From a checkpoint of a small transformer trained on Wikipedia: 10 layers.
Each number is 500 + 40 x the weight over its row's rms, rounded and kept within 0 to 999. Layers, rows and columns count from 0. Numbers have three digits each. The size before them is the row's rms in percent of the matrix's.

# up: layer 4 MLP up, 1344x224, rms 0.0551, rows 733-792, columns 0-111
# down: layer 4 MLP down (transposed), 1344x224, rms 0.0552, rows 733-792, columns 0-111
up733 093:510516474473499481460498532535503407481411497463505531603425451496507561472498590549535429480530488497498589548444488561476485531533481453515435413492536501523470491550499484547512446523556564523494538454527509531402516415500442425541554546484537500457527505483471477517503531507523458458557496510510450585522503482499533517498479489532
down733 098:487503428443509458488538515505512531491500441513449460444501509463509511470431547542541484476473465505459534560483590534469461484555556493499495549524524433471512451535564435526471512563510519514552487537482504511416484502539507426488493514477449459512442521469460484517465475459421482420548482491504422525525490476507577549501504464501
up734 114:518542530517451598446555535460489566490512389506548481504527586519539507550529550505547517472516549572457503435529628533456484557500594494460455451508468533552505480575579495481467495557463472587505548494540511510518471524483494546472538552512533548538482477553483508426538504529581426475561519581535472458467496539474473493508466566504
down734 129:547547508510513536453537565471464536518518489478486514491505561490491454546543520510480458536438588521442496518588503478532472521538502445412460439515490561475460467523556436439427510513472433589496592430471590513509449480451516519511481598477519519510521533556465457466444435506538477514499514596495452411448514513465500434415531524459
up735 108:501441485451569517496484477568501530529530483456489518458451473475557481484466485558480522518509486501539420465528526514488505517505489432401531455560494433534469569457558463535458494541575534581427483533484495542569537472506449465460499478481478518403491487499485468483595523428492479576503512498479506512505532509498463498552500447481
down735 113:469474522563424441513528514481499551528528465509444499527515460478499551477528505406474566509456586426446507495519474475541490493502414462491475490475539548483548483499447504530484533509543514424525511466535500474543405499500476489544493437553422504524521513515490452554484547522489485510509506519573475535454433539560512425523458563507
up736 107:488443501500473504515488552494450480521518540505440524454498394422566535514500528498510495493517480452529509533498516487529493549585455466516538476469460510483542499466466507549447461490520433498500502419593497531562521444513484516449567503518462485515507479464516435439573528543546500511491510549502519455502484428512434506462531504479
down736 098:473512514535462565533514504499504496431484569528526502393457529496538473483513475480558574522513463515433500482437548419529445476514455463511469459545442436482470489528497448509451504470499443525390483499506496524569543470482467528519563419557455474505603504451413499485491468485511515433465520543473514450510500542529504462561451574548
up737 102:481557507432487440518495522397540528553469509514503556513500430459502533520569466501458522585502507515498510529461519560486465551414524456443520522521482411510543514529534483522526492535534455571492596503494487581527571452481494511466495547495526468519495497549540527491534522497498416422567527464546435551516432534434498478553509488449
down737 107:536538515483494492533558534494498493474447555501515491620432453523510443521467523472513482464432450517523529525496472463520476537439533515495440552522481435465546477538473529537529488566478473486519488559434423466553530467492529450546426537540524500490515507509528499504523530526498541509513490424481520516527507464473521392364554529460
up738 113:531452509543552563480483439464543483552442464458504453511462521523544519451522537529566558516465510538470545487550518534499502456501549579475502476467530474438422510508545475518482473502486448429515469490500560526509494506533571543482559464556525481543453531464484420582474477473512525496559571470509509512482471467538518481529492505452
down738 112:526496541498550514508471471450426437471439478584578529566569446443464511531522484506474518498534557431522550524503514505472472494484512489482469540470456531484580530533459506503491579456597571477419511461481493503519507550427418555532465472470543532516520536487539519450466514490487485496443598523446520527510498563429458432541487477472
up739 108:529551503523529484542519474556508499534522503516577488490552539458551486509507513466430525475395484553537530515507607483549564466491434549549493555538521456468479458478506465467484436496443507513547437442510464412483508541503558531449516429461603505487495466532492489477493421455466491428542479516517545587534535594511522501485544531441
down739 104:464481508517523476524434469531555467470527580527503542478562486510507536476462524421555477472470536522523546472449533519450591490517511526509501489383490474464575475479511470540442513472483437417521431456529535508483526534496525483538514425524458513567493478504509516448449393525565542450559498450447499515495475523528504519448586521512
up740 091:476544502413450564520510429466526477561478458529506491461456498502477562562492485479496521447539521546505527442463537487503536472484570520467511496478529500541540460492488472505519483506496471478455498523380488515522461504558457406528528453523498520514490467487486447548454478571540501416511542523435499539456545419553518483498477508504
down740 096:478463560540487467554580490397452548448445524479535545437501530492511457411494495547488436497517583559538507523464498464528565501485496513503467468371495522520480450487529496514474476552457465526492501515458428466482452482513554444517482502511578445512441449521541503512467397545499531558482477499441476500474564566513534502531504477514
up741 098:448538485514516489517547506496456493505492527519514497500578510549515453496493546453552540442450466482587507511482515461533444498503546546496477516488491481539470509511497470527467475501454486473488443465493509542443527447535567538543535543459456517519546462487488530494481566523523530550431501574525573482598518476461477519458431489461
down741 102:550462490531448480541522499530492505469427555488469556567532531549516525561552557512527512515568538475432514520535526479481403534488428504516488402514540472456458471468489452570475490433496490459461436435483446509577512523527514466510538597413455485527589492483514444411427456504552482534490468568527462525460482517450460494499481462578
up742 088:472443508456500548431495456495483490464418438474492524518606498463521457507535462524487483530510478452509479479500490560413485449549520547551449466555478566488510513553507489461538511503517562540495484535561526504493521545562556516605548459466497467493417477511484472467570499512526484489446482502441495485476549528500519594488513486544
down742 091:474589442472586579491485517485517448520522570479484499562462465487488389499465535505501436495495499458492472492487461479500485460520524503604518470505504499584502487507493498427516543479463485516486513524443574538458519484470549568440581571561537458486460503473525518428450486520536502515519494465524532458435559544551527498441463433464
up743 110:508522435556529441574493508553486503469465454465494571465532496426436580520483551489426535459503465466502575600485578469474527509539536501569524568512483485461473504477550502435456532442476464458512498473529548477418502473487518517528497466584531572482501464491501458572506507495507607497515546461508486486522505410513495604481523492587
down743 103:502570515491497542481500464499452544489488548488513465557482502523491522453497478525444507525502480528559488554531463528538527439541490469552477453491426398442563467494495488488531424473506469526436521417476495526486570499536530503483465467539502473435537590497512531449416484461512596503554582554531499484523492443528490503500559467448
up744 090:501544501603516573523497524478549573466492488467458440540551466469522476535480503508454484523563441415573517471520420529522548445497435460563532566479523494486586533511529459525467516534521526461476541515510543586488507450494521474488516479501471482516530463505459427589515524518456502484524481436554457489544507499474522426489498464500
down744 103:536517502586488513464528520465520435503495513460485484503444503431523409473446486393450585509487488482485514553441479470564488505490510522492527489513521456504543499456491556516553521544472569535489555539477491488535434487516444494494522549514525468548548486551458475510562428478472513489526532445501526468496443501587547498435467475471
up745 097:504518481424521503584503565573495453504483459513566505471513515474496500541472487424521521504472409552449527451547553491432584487429574428501442495495573460533488519496547522553499505559507554489610532531499495531447572506490472515514500498486505524507507544552520536516459443460516547526456539600494416597532552522508485564459519490544
down745 097:555514449464482561485500440407535499533535454550440513426492501514492496489523451559515460494507516487460489509506491431588491516512459470421481500484506516567500459512454513569475510474460468444493480431542514574446467513528443501476500505533465420490533512557472509541469512475498431469574469522576511491564483468497500568489508479420
up746 101:535568497492504527442522464468492432465544432542456490438549521511531526493515512521453477515543467513453492469582486466450591467498543452483463512510465446524458481482515534407569524469519471527423482462480500494443444450506416471554541510519552537525443472450455496420501459522545535503487532486472494573498562526465494423507465497564
down746 094:414511524438533467516420454465510526593536474460556510566476515556547502495470459499567497517449514563514512491508434440517439497519460475486461474481528520490536504579539425527471488471446526572543547494469559518553597521454490497510502461461458493455511498461497455558451548421460461431479510508482509483502441442577515417476508424481
up747 091:484518589457551471521518504603495428503543578485480548458548562553434500499514453431451506542476515549489533555467538560480567433511434502549497548555474535495438534478500513425495476513587575464481489530505487502467478504496481577400460446529474560563511537521456451504443507458484526541517479529486516505538525453476511477515516477553
down747 093:447506466481471573446474493460483493494484480508442522517507508553604497506481502499509452498422499559414501538524485454523522511507514478524494555524505517510497492493501593500478482460430508476508488457502536441465495476423577492509470536518622510492493458534525589469455513542528501480521435413546560540464504569540541483546468498511
up748 093:514516540530632490538556516542562502544539470484513556470527505456528512527500514511534566426459447546492450454518534558559511508552498495486431543452520472468438557470519492523540470523484528508487468533488487541602563499536446482505426558519449519502464505518491523490551512454513501489491526501571505475458466552500460493473470422512
down748 101:566477520461509476588528469505480501523525492457549488483432585491485477494469418512478555539540524434494529467482448459468555483535488437513446464549559515483566516486514519513567549483522546447425533492448466395512413539485388482435461486446553495432532466454515473535441493465492480516479522528494505536490510532509532524536476465576
up749 109:495527446493535561482477571544516456469525486465484495450499525570466525490522513465484464490462506582538510484464591442509531444518428613540468531530558480513452467540492565510500540624457452567545481578513492498482431395509479532527533525528486470528479498471509437453519490450506486511603499472535514565524437544525535574441439475526
down749 104:494446492490402495530502491489511511432465534457544547460541486517491548460530520474449429485507518478497463550513472586448502542482484534466538582506529442535520481478558570505546443491462443476477449512518513527550528442585460439439555501482501595446477484504481548572519475461461484448530482496485504472517449477413482493520518479486
up750 104:401384578506509538479490498477516412532561453541557520456455545474562472504525466470525477537523519464544459588565480489429592544448466549503538505476515496443539461502495429495485472534409484480556525509469524519480514469512432495513453492518521483488500459481473542521463505558490501483514560525547429486450511518573456489521502538493
down750 107:571502518442481529467520472532507519456542479489479606444497495495541485551498494521436526572497595502489486542471487519468500503523407602522482448464558488517497491610512422519501548492568445543531497524523472480453489453491502503483465535429508532480479477509473456467503542541486508508430529481438506512438458514496503496524578481525
up751 100:444444471535485519448479459549537466544492539510492534464507433443518528533468484590533509521566487473481454589502487522597502497516510427536478459497490505519521540519499502517432521488409555526484438520423506536422536462529491457466519480522538520466468477496526449532507543519512509577505504497465504527496480420531502478535408544448
down751 104:473466514476495494490571548474527503584488478533510505470502500513515485503580521515503450506528478446605478493496441493468472513485549511473412514547441499510487573426543543532501615539582549497490452536478506518583520418511525481559485533495468476408529453513504469587538458477477491478497457546459495523473544499557509473529543551500
up752 087:465490419455494445533514496475521578454452557530588538512541498494468616528492516530475515511427536485543492510532513527484554435461514527525510501490517565575572454526475484476423534540530468507476535456456490422567479533522406500493556482578520578515488597465449506542492498466526460504530504501527444537474541484454488509513425463550
down752 091:487474460425558484482519468471492506525477509491468508502503538546484521557507488508559483477561544530512582474593510545494450503460455512468515486547455516463459487479452493530525439469534565514466477497488569498486536476544455534501459464470517499523553438471566477459521520554476468552504530610562567496566599454493431540450482480483
up753 098:452492505461487518430503508466531531450512528526520508469513480572500571508537541503420476535534484519471479527529596493486384466483553551502530556490560460475498521449503512509491556508539445401494504557489445504551529435554514562495510567517452513390476513528498470504485483466456509485545597456436538544493455524511484494492496480477
down753 100:513523511506461468531512492449512512472495549556525455542549541493589486609479470529526474526536539557547487480531481470525542527476516451497453493469493479557515494480489577524493461493490473499538455521512528483502499556492505516559505519470490524458560496484450510465464434533470523598448488509544494467488524543486516464541517444570
up754 098:513492410507444533456457465560459516475484473493558487434526468545514493500553488547476502508538544398502479513441448470565491447456512471510507504496468504482495520617504475522478504544485439499536547497508486497515461459570472488535506587462588486605443531490501494491478513548470545555433547430478403511476503382536494509525410496510
down754 092:425516511528466508510495482486502547422576446482440385508507496483450535473482498465481542408501483511476532502444511472543470545541575525475462492451408454473478503470551471459537474524511433554480474462451442450526517464461548493538490531476480466481483475553494479455508468531496504544563421440483473426454466542524503559476529552491
up755 108:450522489439521474440491429512531471543522444561507489465524526485492519438515517521516498420493533552405488546414480489519488563499476497475462478551589459501500465491457537501494627474482520539514458614569561500563454472493519512541504506406548488484486544564552526496571489532513513472476531484528547523516472424543535496408517509437
down755 104:491438564528456458493504487454386553564496514512457560570509565554440490458517486536494494522537492502529528578511547472524518446553494503467503437477492501501425484527474513437455481485495556541488409473543510498567499474507531515536530441519494417458471452513451485494429551443527413476473478504511514457522429521523419490515487524453
up756 103:528503434598487483499518541544573502561532532549507531383510462544546555469539468461479540501500520478505481531480574500489505396532498490527535494546506509516506508559505536529548416480553446441513473517497495480472471500540568500459515448535553480509437540469564462468536501496500492477502494482550469525556550452529521498410517517482
down756 106:499480464515505512514536484544526439529485557506450450442546514528456517454576533492504547479548490485493437496406534503468540472560477444549429465512471460455443495507471557537528510483516388507532434524463437481423477502504508510519520513577509486518511519535492500505477486526505528388518549512482581520535467466551507470491542568505
up757 101:463556536539540449513532497485491535502549460542485490516496553535556577471465501474470527456493494545539538561488498446458488518492561453484575524478500454485519503528464390492453512466487494476455553449532480485507525418454466478552496469494464414568471517474519526550496592516477552476479491528484460462506533517544547536485517543481
down757 104:487489407493512507448562511465475536496432558549536557577478536542546442446491503471497483530568407547541538512534510460556446507465513449424511564502557478544460419498431471499520514476543514502521542493538478498472531489550532489510483543505484532410458550546498484572455512515480521498456473486469555532521432513447388550453556482475
up758 091:564473538394487415523556520471487516509527556508512491522476596524483476473527490550466508581465451492567512537554499509523475430482460483509445476510467553424457555442502532540488512512442473489494535504507577507489553558479539547524507492433463525524449510498552539444473572517519519506529418513500472491535550488491489509481506502542
down758 098:455528564502486470519529492447467497582451524482462511471453510441442533537519551559460560520560536516564532494472551461510508489518541511441413558475513483443500516464461599465423453504435541535571458492494515444539462516520481493477491487463433503474510479445527467505481529497516450485541516486513525447438431479516513506463519492570
up759 095:479493475450484526507472480558499439482538451481503518534502530510534506568537444453512449516550573516520547454515540484498456446428473471556486429502528455595517535509488465547439509512520462467510530532465481549626449555499505565462534430477561525554510514450487406524495548485556534447508569523542510488580476466467526486517483488513
down759 099:560481515516457510461499519510451550550470444525524513576453472535522485589515513401507503503500522513464506461507518455532518570486514492515448539512491499462477428444567570454499541508478494511458488477495502448511613539468446559562418524513571541461511493434537525531534476526463492469500554504388476509510490506470458487512426505562
up760 099:431532558528527420542544575482441430444536479529506481546484463555508479528470488453546448570503513521518457504440516513515527469472551578451503438469462481500492440576552515509560482556432515535511472477573452518433522488518488519450449461482421569521485505495527574519498462556451570558529470555492450577540479510542528508588524508527
down760 097:476505497469519458479527402550430550510461493499511399564491500519514495552520461510490447513479509499572494521490583516420488450550511516433606480477506435556545518508488505488516407451556524494563543450508538566524524448523471506507533411524515476461506514546549434495491599538456549470461505467504529488482505464476481530511467568400
up761 104:508531492472504486428542431481564522482529448573509521460499494439512599494520432438515530520488469480526525577523488530562484453504513517420512510479542526524496500491468399474445590526520442528462451521420528488504513483437603473506465420550554525528527525510483475586483485495520482482445521502480449512445560521502544513508513503406
down761 111:478506565464526451532468494534478537574483449598485509470475495540540459518425514522481468456541481476512481469492526503519430441545602537494513515509572478461479476526554495514519493541471514465460468515453535503523498486501439446488425511471448519496445458627463548429447398528467434487388494534558490481493490534505578506529479586447
up762 111:487511466433477501496525477509494485499506489518520566519518428599431475514480489552467489520402542480506508532511504477501432447482570494515445533496504463460556464437498522496475505430530466565538547594511447465502524448531582593493430464571516497416491555496417571513535532494499495523518552516472518502545551531448506473528457474503
down762 110:478491473487494591474490498484507511567567510497461460553539512510526519499532457475582424529512524534473543517464536443463482569524483480480576532487464428512484433447518430463535537439607535453496544495525526412437470478434444519517495473511520531509504539454480459435434465462518490449504541493440482479538538557487546473488515504502
up763 093:501509547464496464505546515522552455470560487543505504493466568527453491443481487484485505495538456477527476594498539535538563486450465498589547543448481547513459510509497487464514439494529450505453541456574505454522512554401588437496497457402500485546484560514497492543466475497503512537542479466528496463518505482501508531466551413440
down763 097:407513548524486527459490517588453489519506442444493489510515578481531468512507461462515480486501500542527482541489458457495504534432554490492481473483583549503573578468495522503500511518485440521564481464568519491443518486540492602508501476464459551428489551521553526448500520543529484450516479545439523534437522471501607511492501499500
up764 096:537518508530529411571557574432548493513545483485453529457507439509535499544486424510537505480537524474514522515471460453515528509454565486525465520413480587504480462542510533483498530494464496553430497508488496452538508473545474529469578533526541528560478487490469480450505418561519560492439455438510522481491489500562478492471529489483
down764 100:476511437521538512502529503506457454492488490434469503432410441513558444486546560526548467506532463503450512431499481487517519449495486511481453412507548503506477402423510425510518525495465440453421430547459474479532432491527521464493541457466525513474439456554541463487448505523534443412511432537452473500454424490538502483469506517467
up765 100:521565515503452511482531539537508494540501581501518511491468543522487502471564483482585426482450503494508489557503478511501444534553499516481476570539466503497524496423458489496475524501499523470465524514492507487568553496494570507491556470613475527476537499531525518503451487490456506552436529527484462475515497490447489540519464508476
down765 099:463546520470564419546502474532475486484462464444471499497465515487535502490549507389553544468584445482456456502421524512523484521512535536530447545499504498438469471574497494481464483464499486505488502483491558512466395498508537485418422547559517488475475518494575501456441452539516532496418514525447486495489492547537462435523433454554
up766 097:572490504436484495495477473523491488436448489450522486460517459493501512501554515483516532445569480517527562554468466581515490526465503451446452520447451482479418477568617501493464508474499597528520491546388512482483451477469525540526480491535570506520464524441498519445536489524467446505511485465444487506521441446570567522450487505549
down766 100:486546489570464504489515555380499520486482533454532446547489557463459495486522490443449529482470473504497494573524547418440525536481506453480545459510514515539453465465454486482486552496455487444421504533522451462476436453525508545491492499473433460438538532524546515459449507527555478465393473423529482464538518478474488533492487484525
up767 102:471444464485474532493472471475528522482484489535449531485409454414542479498533495466509431543439495491500578455537562443459515534498486598457476517482518528495542522471487513532563499517496546423477432488539432525519485544542501453452435529529515454583470543484526528589585453532466446485439494554504534559458490464466541477481547516480
down767 101:461485429521485539469457478489440535520470528527523445479483541519537546530518492525512479528493547504519534492483491434474493568425510473459488512540444480472545514466504531493586545444515446505532485429493452519502438448476464441522504511419451601490533495481457524471491537435490528504427555417439429522388496514476530482442474469483
up768 098:443557468490527540538522421572508498488523483491500566609394545602579531537539498454518514519524521442494551560512478504523508500488473445451533477501466538432517479473423568492525479498449516489473476440488540547480497576525498505457523494448476475467537601496476566507525572502553423544523459521528551443497507462544543506461538455498
down768 098:462463481524538557518535532546507553503493579480486565498492420583414485559565478586502586482511505459517484480517553455467520520509556531467502539580547447513519505474521546524509487478471552514456506462529459468567506464513523502534444538461503527578436497465554532496474599435463480575481496501547399554518499488482523529482558528449
up769 097:528446505597476539505489445467487504580504482459386483484580457494496523498505441538479554481498508572542478496520519463488495464503503517451484491486450503512512495564479495519511545495512542494461556478526568402404460572468507462559534440542519583508496452491565504498468521534535460474491481469467508511482447549502466530483523496472
down769 094:484456513536438499541433510531548499464550539525562516513424528560529535450425569518455539534557445514457502451525558446511501499435427466494454505491466494596503526522439534542502532491418534529444537526500462520541527509543522546457508484522476560483534436510479546522478532451565416501464484457539447533532513434551499447518460390477
up770 107:500499570563490472539477552491484529518486563415531566508486516461533474485543440549498525520544457524554521514489572474538522456532541572516580496442450506518573489494507511533494550551482453549526528501435529473440446430478503506466491498564487564461418486458416473471495494451487547479472484438491519529488561411538463560522488556455
down770 109:459467415475517520481537462495519439562508486514464491521532472473537476497554577420438569500576473484465426515563453445547471441503519534412535542450440532489547473518503497543495526535472589469529490539482500536451541466501437455503441427509512490499575484492510517488565527537487519436467517471466404565489525501440492519414451467452
up771 115:532562498445519557465465470442513495490471481540549579535506533528504524499487383562503498480572527521538498441456560486510490486539486525523591438555430556527442500496527514469513567510459530560489467426488481480433516493533447489443531521493523517514514439496538533494441508463498380512512481480519425474470519574516520428542468514543
down771 106:562440538519523518488457404593500504525497500508500528467501443515541500486475427498480468535502436463526536497517446541530514518476601509458494497491411485532499493482523451521538458478445469494521528514505485448502445417538516522488586620500456536454505511487532506470519579493557453557522488547527546429451479482549441515470498475547
up772 097:507523441534481457483481427467491468441470491537462420554485461560490539503546518461500522506518505534577453486430487454524538483442481460546503485503460545566537505615482540437503532488487561440534506548572548558502498458533471487468495484476504507535510398467489423490422573525513454495430456524535505557480500529480604495531533490534
down772 091:448524506548493459473560443501586481453463524540581552499472468500504440475497479520450462514476529502443514473543495519556494524486517419458545470507505519492492553448549482474535528511509487521475408495496508564569452509445390505453507456484578478554457491484509518428464462450425455492483580538559431457459505513476509536544517575512
up773 119:559462482513460527441518514491510484434481489450535479512496479492553459550545426447504479474516504500503542484489477498491506477475542394523464540427494536538396460588529517459485494508532460459451493557424461423520494402534495491523493566501468441491425507466510490384529431502511448567494495456474527492523426497616509451503448429507
down773 094:544488538497501497500479557482529525517514495484544513433461439469557506527557465496494469482456493536529542545511452536488519466454487442570471511428456477557409528495514522570477470503534461443462528518434535421476496455469553515530478498553475481426409525520494521485518521528563543616481481446490521513485421516537491479453479438536
up774 090:488394460431534497417438449545532569506519462573473464428536476525534525508519467514532568482518446499502532527478610555494551480484423528518504544511477468516483466506570438458566473479528485472489542568507481490437542509580624515511507559483501549507499498496551535534479500491495378553453529541429452487518471508472487502474515511442
down774 097:483526560508491502546543527489472520521468554512497526559526550479514530536518527444446457499457556478450459525465422443462474535451552451416553543484514503488535482524495506538422450479506493523518473429442584526604498513389421522489491444508517483478501543494471487467423486520472554431510483468586544520481519522483504455551452471555
up775 109:543558482566490498472518468453497444558449557472517559448468544536470465403463485523505531465548520536529519547427552489469455503598553521475489526543441538554519503530445492517485513462474521531498465502510492480479509521512476510592512485531477551417474579477575485485510538515478485504497566489538532540473459428521516511539526521580
down775 107:480499402474466461512534519524467471529457496502490544491473500518466556458499520516425507491432425481466452474548485528530522483571436504571521574517481506558534472450494565446561519479512512467539459551456481468525449503508490492491509515534498502472468498512523517562521506446469441508528516514507429461424547561441523523532515503394
up776 094:471483522517552486502487538535503475466547520543511472521449538566506514433477446545544544495495523449505433546476464549502504556448491447588496523510519462543585459522450469487500477546498475512483502479489460454455517462515546467493452500545502479496473478542433494526464553463485486451483482476522548489529527486515482500458546481449
down776 096:537525528557420547508491512534478504503470415527520514514480475508527530436476492523480539526445506485506510445508511444515454452496442475572482566435513519538432480537474570488505539607561490588507501492507420508523467471555471447491469527539517557495517586546533456440487573488462483458501492467565555493488519545427410514533516498461
up777 088:464492526513507574499517429497516420474479431469519463455511447419497516472482473495511573544442554533482484503477482490466494532503562598507474427468547483519544544464571434569529490498596526553479456435494501456452474503532487528497498369468558489486476470501463442505487482450542460515450500478510480436512497490523511454482540524520
down777 100:520472515463506458554414439519586525482474546485435485508525433476496524441482481511521503508562508473528434489473490483474499478489475513576547492525466514588467483494498552538541464481458521546498491486474523495489571482464475479469428523486535473489556501440510482473492488501419468475545443483556449543507498549525455515491545509548
up778 096:536544560504517433509450508504548544484456481412512410577504544603518483551507515422428493468447580521507561523492538483563464487511525514412472508514439506538482500545526564522532538516449518443460567508443521517452502539499517473432498410513512551467543488541514551474501540552573524504466537512540503431467488503487520462459517457557
down778 106:420539534503456556545537562449458412559462456456481502471534536474490473416487487479432524485519555491467458421510495537553571491499504500481492492546554450498518511499493578436563559543457503528492498497525470556539477401511510483480486525505482513412493489530470462555577527490479461530448531483548475502520491497536492511502504531537
up779 100:506522488472595471502507509550514419524531409485495459505553505498437477542566475450514434448562547515546516518416522520489455531506525434415553412491490442513473539473553503430521563400522481503485485508558502492504476566488535511524480488455547536517471510524475432491448518480462533473545452492489563529563525465464499510459494523427
down779 103:537509497479491531520510498642519468533549494452558460516551481543505492545485447468428551448536502623554502488526562539556502542469535431463389469449503477510463442459545483503575508508522566558540466529488453550572528442501507477470492462503532532517506525470582449526523516519527565502463472465483520491457450558549388437517499504535
up780 095:552490507491487530546523479531546496559579569485555529552582509543484514496532564520528526456532486533436512496574476508556546455532534553485479466504461522504567494473532447515440521538564475488504505550436481459539435436491545425502498506543567425521489492497469533487472435437516483483567497433463600481559533539445509461527506537543
down780 095:520527532539516456533493500463436542499505487563587475488537460508467506550537494551498556481493496497498474439513548493474492516505419492511514496445521478478584531548511541553569455546493575578498436482477490555501603495503502481413481487442517561516529461531549482513536495512581483512514489539506416559504479584508502547543531487496
up781 095:525479556611463543480509581446494574483519527433450485431419494462533465485498467457549532430575521458458486462492531504517525532538543492592532470488474476518450579511536467513538469520431485533480531463550483446550544445441478560496498491549549542425491500472479557523562546510404517437476396450471455491474433489492480511464494532524
down781 099:539491499507473457444452496581505528466411549465472434525539470436563476506522536459528535474467478547437571528470522502412522480494549425468482446526518578550516430533560517511554512465511502468421531506474516453516511463468573482498480493471456518503458511486544479474472492556514535472507511498567503495502486500482443545523380475508
up782 098:444472471471518562489500491447574508503505539497500429472483527531527536512544504526443421464514550517485497499433446527588446524465495473532518511478450475461487514519517489466547507495573545559548456474479550499429488440491468468502483517454483443532521546518555498498464540463529507469548486476525421426522480492505509469496460494426
down782 102:473493521580477496534522460544488567543483487521573464483531534522527557484479581524469573498552513465486610508546498499541453432565491477502519460525542547519568494501514483416507524464455582492554471484519466481447448562525472571489410515432535480547480508578493495509503505461440547485503478526503562487525454503564498532520512447500
up783 101:509533503455548469532469453527503572503498507472534431542489459496497480501506531557492395455479489466541490577494507564493555472460500487533440447517481538469473517476503490528509480554431520487503421553536483494496444587456543503494413464495424513535518614473480462507527561525511556533476515506475502582496560520538513529530513482495
down783 101:513463550458405456493439510453504512514470538513517456529487458493475547404544548592538535536512521496486500514540464548429478526535509559520502479489644562536451445509493511515439534549381500488538547375468502516538440568465514490520484436474526470558502464529507509555522496408441475543461464424491465479501457457579515532560507527499
up784 103:473446492472482500533495476538530487499496500529470558479510544440467592422545407529540501450526444539508554477450562515479513451430504524461524461535517581555482547531470469493469488464450531518519512469513492447574519522527514519522554498458525472522471568435528497475516498468491465518473466512498529499462502560510497593429477475488
down784 106:508495505441481520453453511466476529514500414496501548539510577476510475524526435480528532417496447537545558481477484476460503506553433509499581452546468523461521494548442456542421527498549492493495498497597540462466478508571472470543540520497476521445442505395521471522487522528518567492478436513467465522469552537507459530394485547515
up785 108:470447435483498545463434553573532504555571527520536524409557527479527544558504507538545546495486492494541488543608457601530519520484498448448552459472467529498524507566534462521505484400457439457505502548595465478535467485533446505493518509486454465422483428406499496485537515456502467449512403517435486572503469584491384561518501485514
down785 108:504458537437519471493543524483542578581451523515490441376586515529476544568406520519540532475464528572542576510541516513448532483484466519465516503463566464519534489456486467538489551467549454469443544516520564483498514431518483515549517451521554470469497538417536439451500519506480504510488489548499509479498511553497514550485559511546
up786 108:493482575482545453479580502542534540481522491513479564506468508556493538484477513538495508550503451400461465521549504499457371498557478511424575459541514499511535525484485433542551521487499471500476514448468586482460431505465449581484517453460456462535483470505523576488479510496556506447468473523464492441473490452540557427521483432496
down786 111:558558511432507479479490508495542498459574540549494535494539473503469600503562384510525498497539404430469522501478533500533479524438558591503531493518463516556457529522545465495512545451454497532509487485504521538517497536481486514467520558507404448530543523503500524491551508491515477513526493470560515535527459489464595486427600456531
up787 092:553509440498523520504558528522507555441517507506505518471499540476505521524484540441468589532549505480519494493520517539449484535444447517501573523511550461447507502491490501514447509551480447517577506554625487545558464482502496503611433469484474405491437532491584568550475505471473445487426468503470478521517476463463512480524514466551
down787 096:485459460542499456430535474471490518576515539528543429576436500547480501578528456559475464564496516510469531567519440426448514422531528453468436503589480484477478528423517421529527515468548492518470582433553439537503549509450496445490566547470483599507456580486513542557548471488460472569443522505550473549470542540524431495447483528478
up788 112:570488525500479480444467549518565435449439506483457497499462540402543463557498498462560491469492547459530456494517473483459575474442517463523479547459512479495529435392479522580449492519487445493591564478499522498544497526509561508545513542470472558473527457427557557498500555512497498454469556572487579442532530565539508496439502496497
down788 112:446503481549564525402516522455535462476532488506482462509480568489596531524453469454579557543524502445386443528426538525525503521503504538512573512507512460531460467459457559508473500505494562494494529524466537409524519507458479503540437556504488491597555501503487522516499472488461551514516486467484482466534459494492483468580460517539
up789 089:559504529481487557463498488490492501540513540501480457446398458544535473549491468502571555564445446469483517491583435510498495473490468474564443535517450515473491480430521445437456583523587458501493467519549546510478487513519483453536530478494536533531457493502484544451520547507501534499470520531492523493530457585505549475454469484459
down789 091:501515446515442495524460502520516459450505509512505476486573455488482404444475474530472431496482505492562543515434483452500479513517493434445517507453483532538474481458485540486493522472414451400516514449446455527523482487517475495522414494531495536513470555513512500467476484509568572471561457522499514535511473454519530511523473568548
up790 096:499463528551487461504575509524528484460531446551594494467453490533444478436496548506553510483566525491494460542471515446461460601464449518461531421550536504463566474523572497519534511434516480465470514482560531491431489499466607473494589521482553442546498489595567510510536471506531454511525496490505593505559521473516554502516421508517
down790 107:411530597497483573482484539541545543479470482498549483495502462462421548480466518512528439516512550533547524511435514462460546515514483527536580507495492477527464495498544588531515495502453519519471540499572436570509434435479556527484497554509504487510506487504483530571531458501480513467451421506575550501481502507455455476524505484389
up791 111:465548410414510455516500484491496508491524489491531452511511485484506445550459439462460433521481456467506505509546486554496589446561439460511448459553501472519454503457566409492457569500500480452547525571524532553458478496448480553569561524501557497567488533447545516534502502542486490507531538511499488485551526437477505514573506489521
down791 098:427507502478514533477478519511483573518436548462438525464518546420481516551427477515495498512471446500486566481516444440543544497474560530418454481476493533432506503533516378522550491578524480504514468467465493528518427556486519505535435444524447489470487501470443512478507505506591534483433491569463569529422510446475445481473480472469
up792 097:509493473480512571546515529565484485538471512565557492431463470559490538497529478458456556522494419515421515517504504522557505464520493514452455462500518507577504493540512441481440511487481482501509560484552515529521497520430524603503507491532491501475488505507467497538510427509438564512513480514573476464519447449575518528505478532499
down792 104:576515522489383467529550494515487541473480512495536560528495530429535543461521517467474447447557449500534485509502494474524534477519439469496496463503458441460482507512521550440494504442411492442493445398601478502506555466509583450430488482517570478530503496518484561598510510427533542526513529437504465521497528485470448496495407495535